Part of a small language model's weights.
Size: 8 layers, MLP 768 tanh GELU.
Architecture: LayerNorm after each residual sum, tied embeddings.
Each number is 200 + 20 x the weight over its row's rms, rounded and kept within 0 to 999. Layers, rows and columns count from 0. The size before them is the row's rms in percent of the matrix's.

# down: layer 5 MLP down (transposed), 768x192, rms 0.0537, rows 182-199, columns 0-191
# up: layer 5 MLP up, 768x192, rms 0.0815, rows 183-200, columns 0-191
down182,104,222,188,242,176,204,185,190,186,172,211,180,214,225,191,201,218,209,177,209,169,193,189,231,217,201,212,194,195,188,215,228,204,204,185,214,216,219,208,197,182,202,212,206,207,192,190,238,178,203,176,167,180,203,217,240,189,198,187,189,201,187,201,210,172,198,222,176,180,215,201,198,204,175,197,212,181,200,208,210,193,191,168,202,210,253,226,189,215,216,161,186,180,184,216,200,163,194,224,195,196,192,200,177,228,220,205,214,221,167,168,202,226,203,184,160,254,216,228,225,204,250,218,194,199,221,197,191,183,201,223,215,149,199,216,179,182,180,180,178,192,202,218,187,210,178,207,166,215,204,213,201,224,194,228,180,197,229,191,231,221,205,189,200,182,186,189,156,208,194,174,208,197,195,234,209,220,176,222,168,187,201,182,231,217,248,193,233,151,217,174,216,198
up183,100,234,178,180,195,194,201,191,207,203,196,233,169,213,172,208,208,177,176,216,168,182,198,197,181,188,204,162,203,191,205,190,217,171,184,210,191,204,222,218,206,217,209,183,181,184,190,211,201,205,224,211,200,206,224,209,154,172,191,203,208,192,172,200,202,204,234,196,229,188,209,250,201,223,194,214,167,182,179,209,199,213,219,187,223,188,201,206,245,196,170,207,220,198,200,213,220,244,201,206,214,190,237,182,192,210,190,246,242,184,186,184,190,198,173,190,209,206,186,206,197,205,176,178,183,154,199,194,214,148,204,201,193,195,171,208,195,196,199,191,218,208,207,206,201,222,215,215,196,179,257,196,189,206,171,186,182,236,177,204,200,190,186,213,213,210,210,237,192,213,168,216,194,241,254,190,230,192,184,223,192,192,199,155,182,184,197,191,143,180,216,173,229
down183,096,190,206,203,224,238,207,202,209,248,201,196,207,178,194,166,228,215,218,198,193,208,168,212,173,227,233,191,200,197,168,186,172,224,199,199,201,214,188,191,208,196,228,206,220,206,213,214,251,213,205,216,184,188,187,190,209,229,232,223,191,207,193,224,230,191,178,164,178,196,183,158,187,208,216,207,199,170,205,201,161,206,192,222,174,197,200,206,205,227,237,223,209,187,173,167,205,211,210,194,166,161,186,222,216,171,198,185,180,216,184,240,198,206,198,220,209,174,206,213,218,184,155,188,204,159,222,206,224,198,181,216,194,164,204,224,183,195,155,232,181,197,191,178,201,156,208,178,221,193,208,192,178,184,213,221,191,179,201,191,183,252,215,217,217,188,215,205,177,235,202,170,184,182,196,203,189,187,198,236,198,165,184,208,171,185,202,191,176,177,194,195,202
up184,104,204,200,222,203,229,216,201,237,207,180,201,176,234,178,177,192,179,188,184,186,198,225,233,229,232,218,191,199,182,202,186,225,228,187,199,187,215,169,190,180,223,221,186,183,185,180,227,224,183,214,139,190,221,188,212,215,224,172,192,223,205,173,192,202,233,198,207,207,237,198,164,207,209,213,184,188,180,210,196,208,227,178,201,206,187,188,176,182,205,240,238,213,200,209,205,172,181,200,174,227,201,184,207,166,175,209,239,188,183,202,231,227,196,223,210,181,209,170,187,217,224,247,189,221,193,195,188,196,225,193,193,184,212,212,208,169,175,214,198,177,216,227,211,214,187,203,205,197,220,196,168,192,206,175,217,254,216,237,158,225,226,186,230,185,193,185,203,215,223,198,192,193,222,202,205,184,176,179,189,167,186,195,184,209,191,205,240,199,166,178,210,195
down184,109,191,203,199,219,201,192,193,195,189,205,195,165,168,180,202,201,226,191,238,224,199,191,198,189,223,212,234,224,178,206,222,179,169,218,194,167,221,159,178,205,183,187,226,220,192,203,209,216,214,208,132,182,211,196,213,164,215,179,198,176,191,204,190,178,256,187,202,199,200,177,172,192,175,181,204,190,206,190,159,161,227,153,164,187,183,202,205,203,237,203,193,207,224,214,207,192,201,178,225,187,183,168,184,183,196,194,186,165,206,194,217,191,224,231,212,191,181,190,229,202,228,177,173,188,216,192,219,205,195,231,197,210,180,220,199,180,196,241,185,185,203,206,188,188,190,182,192,193,197,205,175,203,200,207,199,214,219,188,148,207,203,159,209,198,211,176,191,175,199,155,202,225,215,172,183,171,201,182,181,173,155,204,203,208,176,177,212,201,225,227,188,205
up185,109,209,155,225,226,222,215,195,202,171,176,198,208,217,211,229,247,218,164,189,185,178,209,199,191,212,190,217,162,189,205,223,207,185,200,167,196,198,213,191,185,222,217,201,225,261,195,192,200,214,205,199,198,193,179,199,196,202,195,190,154,190,191,191,243,188,197,187,201,180,128,210,230,212,211,201,205,185,169,197,194,207,185,239,213,195,196,178,168,191,223,221,213,214,204,207,206,200,237,161,201,210,224,206,181,203,187,195,199,189,210,234,203,154,181,238,189,192,229,208,195,181,195,196,207,179,181,190,185,210,176,204,179,209,215,195,214,177,196,216,172,205,214,163,185,231,214,210,244,178,231,206,195,182,209,183,191,220,214,182,216,173,209,191,181,233,209,215,198,154,208,223,175,200,165,220,201,187,174,199,215,193,208,203,207,211,250,207,222,226,208,187,201
down185,103,208,189,188,223,190,206,212,200,217,197,220,161,187,187,190,211,159,235,163,181,181,210,179,223,186,197,186,222,197,219,193,206,227,206,195,221,209,171,215,181,178,219,191,209,195,194,210,161,210,173,182,184,198,199,185,162,190,185,200,190,186,184,218,173,190,168,224,173,238,187,200,208,193,203,214,212,183,178,207,212,212,217,219,209,214,185,218,194,205,185,213,195,218,203,202,173,254,176,192,185,195,199,223,207,246,225,172,216,207,166,193,213,185,226,189,222,190,195,196,231,164,215,194,173,218,194,216,202,228,197,221,214,224,196,195,223,231,164,229,186,244,222,217,214,200,199,198,163,215,215,192,196,193,197,209,205,179,222,199,221,208,224,200,200,239,181,195,210,193,185,204,205,188,238,200,275,254,221,157,223,219,206,189,181,202,207,199,160,204,189,177,189
up186,103,221,236,202,239,262,233,186,168,164,187,182,179,190,189,213,190,176,189,211,162,194,178,204,215,239,194,182,172,212,219,198,184,212,186,190,200,199,206,184,167,180,195,190,201,220,196,183,223,205,206,195,228,191,185,182,216,186,177,201,200,221,198,222,241,210,178,201,189,207,203,168,187,197,197,157,206,235,186,196,211,213,238,189,144,198,211,217,205,166,182,185,192,193,187,233,215,201,175,221,196,213,192,222,200,206,176,187,195,188,213,189,176,204,206,200,191,202,146,214,177,201,236,210,191,190,210,216,210,219,202,217,151,211,183,207,203,237,194,231,209,215,216,186,197,189,214,214,208,195,221,172,197,204,194,173,196,246,206,192,238,188,173,209,188,222,208,261,209,221,237,178,176,201,207,205,197,185,203,213,206,188,225,214,171,203,196,207,222,170,180,204,174
down186,099,226,176,195,195,185,204,186,226,203,206,175,158,242,218,235,196,201,196,149,156,221,188,214,207,185,221,205,193,190,216,189,198,179,216,206,173,170,184,208,184,204,178,214,201,182,215,180,182,207,239,204,154,210,207,202,226,185,183,217,201,218,180,194,205,202,208,208,206,179,200,214,249,206,219,173,183,176,192,186,189,197,205,175,184,191,179,192,232,154,201,205,185,179,208,189,204,184,211,229,188,229,200,197,176,159,203,213,198,180,223,169,201,204,214,210,229,165,187,192,212,215,180,194,239,165,204,182,231,223,185,220,148,203,218,194,199,153,214,192,219,210,178,204,168,194,169,216,189,191,237,182,203,198,195,204,183,166,221,173,208,210,210,213,213,222,176,189,201,216,201,219,198,183,201,188,172,202,211,187,234,203,197,174,202,240,221,186,203,192,190,199,259
up187,111,159,193,229,208,239,172,218,230,206,207,190,203,203,162,198,207,147,204,158,212,195,166,166,213,205,224,170,214,210,194,175,179,199,221,179,211,169,179,201,193,194,213,144,190,209,239,166,205,200,221,178,210,214,187,225,204,191,179,214,175,166,208,235,181,209,174,199,180,229,218,181,200,217,170,188,210,188,196,209,224,182,197,221,237,206,198,201,221,151,201,238,215,189,224,176,183,180,199,186,183,219,169,223,190,188,235,182,198,235,182,201,215,199,213,191,191,187,188,191,208,191,213,202,179,181,217,196,201,191,188,179,210,169,203,185,160,205,201,219,220,185,213,212,167,210,199,218,210,213,187,208,212,191,207,170,198,244,201,201,226,211,203,180,210,184,201,216,207,193,198,212,185,199,237,192,209,179,201,214,172,217,223,210,206,258,191,237,194,184,215,225,211
down187,104,208,181,214,252,201,193,199,199,203,191,221,213,216,173,203,214,210,180,228,193,188,161,206,207,231,211,224,185,221,212,189,175,206,218,167,229,233,203,183,231,189,223,199,193,203,221,179,235,219,189,200,196,195,197,207,215,217,236,197,171,206,223,180,181,197,227,200,203,191,229,183,217,219,215,203,192,192,209,177,228,183,217,196,220,186,188,183,199,206,254,164,259,207,201,219,196,201,193,210,196,159,187,172,192,204,195,185,183,197,186,236,204,178,236,215,214,192,224,183,222,178,188,168,165,225,244,209,180,173,220,218,204,208,211,207,201,230,192,230,189,194,202,197,197,221,199,178,176,191,229,227,234,224,191,180,201,218,208,208,166,210,218,191,205,198,196,190,208,166,204,212,213,210,200,225,167,222,195,239,173,220,186,240,201,153,164,193,198,219,216,225,197
up188,085,219,198,187,209,190,206,176,214,190,198,196,168,221,204,195,222,200,215,185,200,203,209,193,213,174,161,228,194,206,203,200,199,212,187,221,169,201,175,179,219,184,210,199,151,187,190,175,192,259,183,215,206,192,183,225,216,195,206,231,234,231,173,169,220,210,219,199,188,207,198,204,211,190,190,180,206,255,203,227,159,236,181,193,215,206,181,175,165,216,237,181,184,234,197,194,197,220,213,234,224,178,170,177,205,174,166,180,181,171,201,229,199,198,200,188,185,180,195,204,210,237,205,203,222,216,200,250,218,227,229,188,198,200,194,205,229,192,194,218,200,192,189,197,185,217,208,212,205,183,196,183,199,220,200,202,208,206,204,241,164,212,219,152,227,224,201,187,209,178,205,214,197,169,176,213,223,169,194,193,183,172,220,185,204,202,231,189,164,201,242,176,220
down188,090,179,236,179,225,180,204,208,197,215,213,210,193,194,191,218,179,206,234,222,206,210,211,179,219,177,218,217,184,224,193,191,192,199,238,230,223,185,163,180,201,178,213,194,201,222,205,205,208,173,207,194,217,206,190,183,176,176,238,167,200,215,203,179,222,167,233,204,201,219,186,218,211,200,206,195,177,213,245,200,256,177,188,232,163,207,194,174,231,225,203,166,179,223,196,238,197,146,205,240,189,176,168,202,187,188,191,179,207,188,148,199,213,214,202,244,193,192,210,185,209,204,143,191,173,202,214,237,178,211,202,191,209,199,212,204,199,206,207,204,189,207,190,179,234,182,187,171,208,192,226,230,176,209,210,205,179,184,189,179,205,240,208,215,225,221,201,231,215,188,198,236,188,190,214,214,198,212,190,182,210,193,208,229,200,191,220,175,184,180,183,198,185
up189,109,185,205,196,207,214,209,196,237,228,185,201,199,196,198,203,188,241,192,212,223,188,147,179,199,204,178,212,199,211,233,205,170,218,179,167,211,235,194,192,174,186,214,197,177,183,220,209,224,216,191,201,185,191,204,209,189,219,210,204,198,180,232,212,167,194,153,225,214,228,211,213,199,212,206,185,182,231,197,204,244,188,194,236,196,202,196,211,186,218,199,189,184,239,183,177,196,201,231,186,154,227,174,203,164,235,188,195,202,232,218,201,193,192,198,211,184,204,220,219,206,201,173,182,178,190,232,206,199,191,199,249,183,200,196,176,205,185,163,168,207,201,207,215,194,159,194,190,166,253,160,214,232,196,198,189,196,171,180,205,222,224,182,178,215,159,207,195,211,185,228,197,217,185,214,187,229,202,218,214,193,192,213,171,203,207,163,193,199,197,182,218,150
down189,106,173,200,163,193,175,272,176,217,196,183,209,211,216,184,194,204,211,210,181,202,189,219,198,209,200,201,215,217,206,196,239,188,200,202,190,194,228,184,226,196,206,222,196,175,201,171,184,197,228,180,208,217,221,190,208,176,176,252,192,217,200,190,225,172,203,215,169,210,174,217,197,214,193,210,199,224,202,227,193,238,228,203,236,194,199,168,216,210,253,208,228,213,197,176,208,230,208,211,221,195,158,192,206,210,219,200,234,233,185,164,174,212,171,158,199,202,170,201,229,234,187,216,207,175,190,183,202,178,212,172,158,180,213,159,219,213,216,177,209,203,222,193,166,164,207,190,217,182,202,192,170,198,192,216,216,174,192,219,209,203,191,203,194,222,188,202,161,222,191,183,204,224,194,176,184,219,194,200,210,190,183,185,208,206,208,214,223,246,212,207,174,202
up190,090,193,242,191,222,199,169,172,196,168,161,161,184,209,150,216,175,206,216,208,201,232,186,202,181,223,197,213,193,185,213,177,195,234,242,221,196,242,184,178,197,207,178,178,223,209,185,205,202,211,216,223,179,199,214,203,202,197,226,206,204,213,191,185,174,238,200,220,204,181,180,215,190,216,200,199,205,194,206,204,210,206,225,194,188,188,209,185,145,190,217,227,212,170,211,213,194,222,204,198,175,192,207,201,191,224,238,216,182,208,182,165,187,194,231,210,149,194,234,169,215,221,155,192,208,198,177,186,198,234,205,194,192,219,193,190,211,208,194,218,198,206,189,210,193,219,169,202,156,163,215,187,192,183,217,216,209,175,200,200,165,151,233,195,200,227,229,205,214,235,200,207,213,206,194,241,217,226,192,211,229,169,185,172,213,206,226,209,202,196,219,177,193
down190,093,198,201,181,198,213,213,190,193,226,203,181,186,192,201,177,193,188,205,184,185,169,188,182,204,200,222,203,187,198,196,207,222,209,205,214,222,193,213,192,238,211,197,184,202,221,204,172,204,190,188,182,244,180,208,185,200,184,153,195,223,190,205,203,218,201,192,212,206,212,184,227,239,216,175,208,173,162,203,169,204,162,199,191,181,201,234,202,185,206,178,241,203,210,192,180,227,183,179,185,173,213,186,195,131,204,192,234,171,208,197,164,187,218,221,199,233,216,210,223,215,228,196,207,189,242,180,197,192,184,203,169,180,201,210,210,172,212,214,194,193,186,183,202,166,216,177,221,203,258,182,184,189,205,173,196,200,236,216,190,197,197,259,234,221,226,233,183,219,228,195,204,198,194,195,209,211,222,182,190,179,228,186,170,194,221,196,209,207,217,142,209,234
up191,105,194,226,181,185,210,170,184,196,229,202,203,177,229,237,221,188,194,182,220,175,168,232,230,207,196,201,198,197,198,216,221,190,173,176,207,190,206,229,140,197,203,181,215,147,226,190,215,197,203,186,225,173,226,217,186,215,223,186,230,214,209,198,215,184,198,198,202,206,214,208,186,201,236,224,188,193,217,180,217,208,174,154,210,189,216,207,184,236,236,200,233,167,183,231,203,164,199,224,224,214,187,206,216,208,175,203,189,199,208,195,210,213,247,232,190,201,190,207,212,212,181,208,226,236,164,177,224,234,195,220,189,208,230,215,199,190,197,201,202,200,211,169,189,205,173,181,220,211,253,197,181,176,232,211,196,200,208,200,214,180,195,196,221,191,223,182,182,203,172,204,240,207,229,175,205,187,183,191,198,178,200,182,206,166,210,188,175,158,176,210,193,214
down191,104,204,197,180,198,188,192,185,211,245,188,198,178,183,191,234,188,206,227,211,192,197,191,204,217,214,185,190,179,226,227,228,181,216,197,203,190,214,192,208,205,185,185,212,222,226,208,192,217,221,189,233,209,176,215,203,199,198,225,209,211,234,196,234,186,191,206,243,179,191,175,208,146,194,185,212,173,227,182,210,232,205,208,204,180,223,194,201,191,218,192,196,227,225,204,164,153,239,200,181,209,156,191,240,179,212,189,217,187,185,153,199,156,182,201,194,203,196,201,208,236,189,204,234,206,238,195,220,218,201,199,168,220,224,206,208,180,194,194,201,212,235,212,220,200,179,178,201,230,252,191,230,184,208,181,238,222,199,208,205,216,184,173,218,175,193,201,213,212,204,185,195,207,168,193,218,197,204,234,228,202,175,178,240,184,170,186,180,172,223,203,228,189
up192,107,192,187,210,205,231,166,204,179,203,202,168,194,227,203,193,206,206,206,198,181,208,175,228,205,211,180,202,223,162,202,142,213,186,166,244,230,187,234,200,226,223,192,214,239,218,201,195,222,157,240,214,231,203,189,183,214,213,209,205,192,160,208,192,234,177,202,204,190,166,187,200,194,215,193,196,173,234,211,227,197,199,217,199,210,214,188,178,182,196,206,204,186,210,223,218,218,162,179,220,198,186,203,173,234,185,187,178,208,214,214,166,187,191,223,220,190,189,223,158,198,190,215,243,206,167,183,206,210,179,195,178,194,207,205,203,208,203,180,200,220,173,223,203,198,223,201,171,190,172,194,211,200,188,210,180,172,192,199,244,190,211,179,206,190,192,202,204,212,233,227,177,187,191,165,172,208,179,214,182,177,209,223,191,203,223,238,189,168,227,186,249,177
down192,105,217,213,187,195,213,231,177,188,208,194,172,178,192,197,154,195,171,177,175,231,195,183,190,218,197,201,185,202,168,258,234,212,235,204,217,201,231,170,192,200,206,170,181,197,211,189,197,219,204,195,170,188,241,150,192,171,194,183,195,174,207,208,179,220,227,208,192,194,208,236,211,215,196,182,185,192,221,204,174,206,234,212,212,182,202,203,185,233,175,189,200,188,197,178,204,213,208,210,180,188,184,231,199,219,216,195,216,236,197,188,193,242,216,193,208,203,184,211,206,189,224,181,194,197,190,213,205,204,182,178,190,190,220,213,226,167,182,190,188,173,198,170,205,213,213,217,181,158,186,216,169,183,209,160,205,171,214,220,181,191,214,151,228,205,176,194,216,207,205,189,209,209,220,211,217,194,218,116,212,197,186,199,181,212,204,190,222,210,211,230,204,166
up193,097,221,205,187,194,189,163,215,232,230,232,201,164,190,238,227,200,223,220,200,224,204,223,229,154,224,216,209,190,189,175,219,216,185,208,220,212,210,204,168,221,197,223,215,190,191,195,178,171,209,201,195,178,203,169,167,238,212,223,200,184,213,215,189,204,182,218,197,193,169,182,172,214,225,207,198,209,189,180,194,181,193,218,206,180,182,182,201,188,208,208,200,190,210,197,203,188,208,206,237,178,182,196,162,196,256,242,209,208,203,188,205,169,152,186,219,181,208,214,222,226,192,217,190,205,253,197,179,209,244,177,231,215,164,187,196,204,181,208,189,210,174,191,229,180,215,182,220,207,235,207,203,182,214,234,207,184,226,173,224,203,210,199,187,221,202,163,206,200,228,192,215,232,215,231,212,173,170,206,186,228,210,197,160,206,218,194,188,199,184,212,213,198
down193,092,202,190,231,204,200,176,233,196,209,189,178,232,203,200,187,195,227,215,223,203,214,211,191,184,209,229,206,190,190,216,213,211,205,206,221,213,166,220,190,209,195,206,193,180,206,205,185,191,190,199,222,192,174,234,186,192,185,187,218,202,186,183,220,213,197,202,189,231,170,196,168,210,197,202,203,172,198,198,181,216,189,166,182,188,227,199,167,218,182,183,212,229,172,213,232,197,219,223,214,240,198,197,161,207,204,187,227,223,174,158,201,180,232,218,235,210,183,196,192,251,180,206,158,197,175,197,197,186,160,219,187,175,194,221,206,222,210,237,197,232,173,184,225,215,198,155,150,242,198,208,200,189,204,212,189,203,196,180,202,227,195,209,233,179,170,206,243,234,217,174,219,205,188,171,208,152,205,219,216,207,211,233,226,206,172,223,224,183,195,209,200,194
up194,092,206,221,210,215,198,176,182,223,227,193,167,185,176,207,208,230,194,184,221,205,171,201,176,212,182,182,208,246,232,202,151,142,192,215,178,206,187,197,173,215,202,190,175,233,176,208,152,231,206,199,190,223,199,221,191,181,241,192,209,194,165,181,144,194,192,175,184,193,201,216,202,239,208,184,158,196,192,217,177,197,232,223,188,217,164,196,216,180,183,195,169,181,195,196,215,203,242,212,145,222,214,186,231,195,165,203,214,218,217,189,180,190,194,206,217,184,197,196,193,194,229,199,223,233,201,199,197,212,202,217,158,214,175,230,196,202,217,199,229,182,198,223,217,210,182,178,165,191,185,216,231,181,191,200,191,192,235,178,187,201,178,210,209,188,194,206,185,178,213,226,208,212,222,214,199,220,190,206,198,210,197,188,200,217,207,196,235,194,209,207,206,220
down194,092,190,167,213,185,218,206,172,198,192,200,202,187,246,197,219,206,184,197,185,183,204,210,224,179,197,175,171,191,167,187,202,197,181,208,207,198,200,181,192,233,183,187,177,199,209,199,179,211,229,162,211,207,164,169,208,209,228,180,191,177,243,187,196,212,219,187,218,209,200,216,200,207,186,195,193,194,220,207,246,217,169,203,259,190,206,195,203,164,226,208,197,164,205,188,206,193,229,185,182,206,215,186,205,173,218,208,204,238,197,238,207,203,207,209,174,177,204,223,189,215,193,215,143,235,197,195,202,200,201,213,180,175,202,218,196,217,176,206,198,191,193,183,225,174,205,247,212,181,216,221,210,194,195,197,192,177,163,214,190,203,160,213,195,193,215,209,235,228,186,162,216,214,236,223,181,213,232,218,181,217,218,228,175,237,216,214,192,164,173,184,168,164
up195,110,197,221,210,189,203,196,201,179,204,197,198,221,180,174,182,237,213,207,199,218,164,206,190,176,142,199,181,200,186,187,225,211,165,197,194,192,242,166,199,217,157,248,200,197,207,174,211,204,174,159,225,203,211,188,178,195,218,191,177,196,212,193,197,195,204,216,220,180,194,178,208,171,208,175,231,217,235,171,211,193,228,208,199,219,191,207,196,237,198,214,186,216,214,201,205,224,222,221,212,189,189,199,208,176,197,193,205,222,203,203,208,220,193,255,213,186,162,200,173,176,175,199,255,210,215,166,230,183,197,181,218,209,244,195,222,191,202,208,193,187,193,199,189,247,200,224,203,211,189,215,188,213,169,191,232,189,204,224,181,187,220,221,223,151,192,211,165,211,172,202,183,222,201,247,169,195,202,188,174,194,207,194,199,218,194,225,191,174,202,187,198,184
down195,113,203,206,162,236,214,210,173,229,178,208,194,204,205,214,226,195,194,211,175,192,186,197,216,216,210,169,219,211,191,236,210,218,183,189,192,219,201,211,210,177,200,161,212,184,208,210,221,191,201,213,184,194,174,167,196,206,167,191,203,202,195,211,219,213,210,185,188,241,198,184,167,233,213,185,216,233,225,177,194,179,211,192,168,181,206,187,176,195,206,225,205,223,246,221,173,201,186,201,170,212,194,175,234,213,230,204,190,189,186,191,208,208,164,245,224,221,244,230,214,193,188,216,188,191,196,233,188,264,245,215,212,207,175,181,226,217,227,166,188,198,203,191,174,181,185,176,235,197,216,218,227,230,205,219,214,217,194,194,188,176,197,218,215,190,152,220,201,162,191,173,201,203,171,193,208,187,237,179,202,219,194,193,196,195,227,183,176,211,196,214,204,209
up196,094,185,234,186,238,189,211,178,214,188,178,200,224,174,192,190,215,240,229,217,198,175,183,187,206,188,185,178,199,198,200,193,195,202,229,199,215,194,214,194,213,191,181,233,203,245,222,168,216,205,224,206,173,198,220,196,205,200,181,225,188,194,228,241,181,200,221,190,196,194,222,200,237,226,192,193,183,173,199,194,215,211,219,161,166,224,226,255,208,174,198,192,218,161,182,205,221,194,213,224,188,199,146,212,182,182,212,203,217,189,201,191,227,212,198,183,196,211,224,212,220,178,187,207,229,195,224,198,201,183,182,220,186,223,173,222,130,204,183,244,196,196,163,216,187,216,166,199,182,209,190,197,180,229,225,180,198,215,188,188,202,196,218,190,202,223,190,185,176,170,170,195,227,167,213,190,206,210,195,227,213,189,168,202,231,193,163,209,180,205,218,187,202
down196,101,179,187,189,196,177,206,221,205,151,198,208,241,216,193,232,206,203,179,181,202,212,197,183,208,213,196,224,195,226,173,224,197,191,194,182,210,214,231,179,191,197,183,224,219,187,186,219,193,233,194,209,198,204,185,177,203,159,190,235,223,222,159,190,205,162,204,214,188,233,201,206,185,229,210,216,216,151,221,185,201,200,216,210,195,238,210,197,187,228,170,231,216,160,209,183,196,211,182,199,206,185,172,160,215,166,201,175,195,199,206,190,217,196,182,199,210,199,150,225,213,202,185,208,187,226,225,186,224,215,172,206,198,198,208,208,203,241,132,218,184,205,203,212,200,184,166,174,179,227,184,216,183,196,175,193,206,187,209,234,211,213,226,189,156,214,191,161,195,202,176,218,173,183,208,184,217,206,191,188,186,205,186,228,226,189,184,174,230,180,198,193,225
up197,110,205,232,240,185,223,204,187,150,193,206,209,217,201,217,170,214,218,222,214,185,210,190,220,217,216,193,158,214,215,224,202,213,226,171,211,228,173,197,219,189,181,196,167,218,168,222,208,192,187,201,205,197,200,178,236,177,195,221,160,177,194,214,183,207,191,183,225,218,202,176,208,188,224,200,157,209,237,228,217,200,187,194,147,193,211,193,207,190,190,201,191,193,213,225,169,210,225,171,206,165,202,213,196,180,203,175,225,233,189,174,219,215,191,213,201,190,218,177,189,203,202,189,200,183,182,221,211,145,177,229,214,193,214,172,152,208,210,202,199,190,168,189,170,230,198,227,176,178,221,214,182,226,202,205,217,209,191,213,173,201,218,180,194,187,223,228,186,204,182,209,209,165,195,209,216,184,209,224,201,210,238,211,194,201,188,245,170,170,202,223,219,173
down197,123,195,220,212,172,221,180,218,152,179,183,186,205,248,184,152,196,190,219,205,204,226,209,190,187,188,212,166,219,180,222,178,196,197,227,202,193,175,232,182,178,167,206,189,204,212,187,187,194,178,212,196,217,210,186,206,146,160,227,201,229,207,207,226,202,205,215,192,248,206,192,185,177,191,208,198,167,206,225,203,189,218,213,213,177,199,218,234,186,175,210,219,179,167,189,166,225,207,207,207,227,205,189,201,204,190,165,207,174,190,193,222,177,205,211,207,218,220,203,226,202,194,198,191,153,216,213,210,185,195,218,196,210,184,200,220,218,228,189,212,199,179,224,209,174,185,198,183,191,225,254,182,180,214,205,219,199,243,192,232,220,204,223,173,200,184,188,224,196,208,224,225,205,243,180,194,204,206,196,184,228,239,199,220,204,210,235,174,208,182,179,194,159
up198,090,221,205,177,224,211,166,201,192,218,175,213,209,225,177,176,214,211,200,160,199,207,183,200,220,207,208,176,182,166,187,210,213,207,196,179,158,200,211,198,230,227,255,201,167,190,216,206,201,177,203,219,176,212,213,206,194,179,214,233,168,200,203,176,210,221,213,222,192,183,209,186,186,210,195,185,187,180,203,185,183,174,189,157,227,211,203,182,209,198,198,189,232,210,224,200,173,180,186,222,197,186,182,205,185,199,196,205,188,173,225,199,239,184,196,200,194,211,220,205,190,238,176,226,189,243,188,201,190,218,175,233,187,191,254,204,152,197,205,151,193,190,208,216,194,181,181,221,202,226,197,174,187,206,220,194,216,164,218,183,206,219,209,199,201,209,227,159,242,223,190,224,192,201,196,234,203,182,147,194,187,196,212,184,163,178,179,240,193,201,210,184,195
down198,084,204,207,196,246,202,188,215,202,201,220,210,211,178,180,208,230,204,188,220,211,163,198,232,237,191,221,178,214,205,201,200,167,254,186,176,214,199,203,199,218,230,207,214,178,172,198,205,251,181,206,201,216,200,185,198,215,222,237,181,213,208,221,206,222,196,209,203,183,202,175,216,192,199,196,202,181,185,218,213,232,199,228,127,182,210,170,198,212,213,202,188,198,195,216,192,178,168,207,171,170,181,189,197,188,183,184,229,186,161,211,243,188,198,188,204,194,207,195,203,213,201,172,204,176,193,189,184,252,227,171,202,198,219,219,218,195,194,177,191,175,234,181,224,225,176,223,185,183,195,224,210,207,209,190,191,220,189,164,242,211,212,231,189,206,202,187,224,190,187,165,210,175,240,196,203,222,242,185,179,206,205,191,201,156,200,203,191,209,225,200,199,171
up199,108,208,199,202,184,216,191,212,175,194,204,185,185,197,179,147,181,163,195,156,204,193,214,209,243,219,215,180,176,205,219,204,252,191,184,222,209,235,214,160,184,204,200,223,185,224,207,229,142,191,186,154,211,204,234,205,188,213,194,213,178,180,201,173,163,206,198,187,173,237,244,184,183,225,192,214,204,214,200,189,190,186,191,186,216,200,188,216,238,205,196,202,198,210,215,209,198,205,196,203,203,226,192,165,213,187,197,202,178,207,204,171,190,186,188,155,199,192,193,217,178,208,194,217,212,234,209,205,205,213,220,160,188,202,219,211,201,220,182,184,186,199,153,197,224,210,197,222,235,223,195,174,234,169,226,190,198,198,211,204,194,235,203,171,234,224,244,210,232,209,207,181,188,192,189,208,218,204,191,186,212,221,193,201,170,227,211,190,217,186,230,231,203
down199,116,187,207,221,205,201,209,176,190,210,193,209,201,189,256,201,174,185,202,200,230,212,191,217,216,239,169,213,176,191,205,203,227,221,205,173,200,186,207,190,221,205,185,210,209,203,220,187,145,210,239,196,222,226,192,204,212,193,212,177,200,221,194,213,172,218,181,238,205,173,210,203,189,177,218,157,212,208,208,187,194,200,196,187,219,193,207,179,182,165,227,248,211,227,229,217,174,224,235,177,240,224,214,178,188,181,223,181,191,218,175,201,190,143,209,203,159,193,168,255,225,189,238,209,233,181,219,201,176,234,204,190,206,182,175,214,211,204,219,186,202,185,214,218,198,175,198,221,185,184,159,200,197,228,253,195,203,205,209,200,209,207,204,220,210,213,170,206,191,199,199,177,192,189,187,196,170,175,195,187,221,204,186,222,202,189,205,179,187,182,194,203,221
up200,097,145,199,137,195,227,190,216,201,179,195,200,185,227,171,205,208,195,222,218,199,216,195,176,242,186,203,216,191,194,175,199,189,176,213,194,201,161,199,223,199,168,204,196,172,166,218,182,247,174,214,171,246,187,176,189,223,240,201,173,233,193,207,210,210,202,184,189,207,231,182,188,239,194,177,215,202,172,174,213,210,229,187,201,216,199,188,217,206,183,225,231,222,207,174,189,219,204,219,176,167,202,220,186,187,177,198,209,206,212,195,191,194,187,177,216,174,193,151,195,206,198,168,209,190,190,209,180,204,209,221,167,211,178,187,225,218,207,233,199,203,212,203,175,213,210,223,198,191,185,227,209,153,201,214,204,176,180,187,182,201,193,206,182,228,205,198,212,173,177,195,168,207,240,184,187,184,191,190,208,240,201,213,182,173,183,185,201,226,239,193,211,193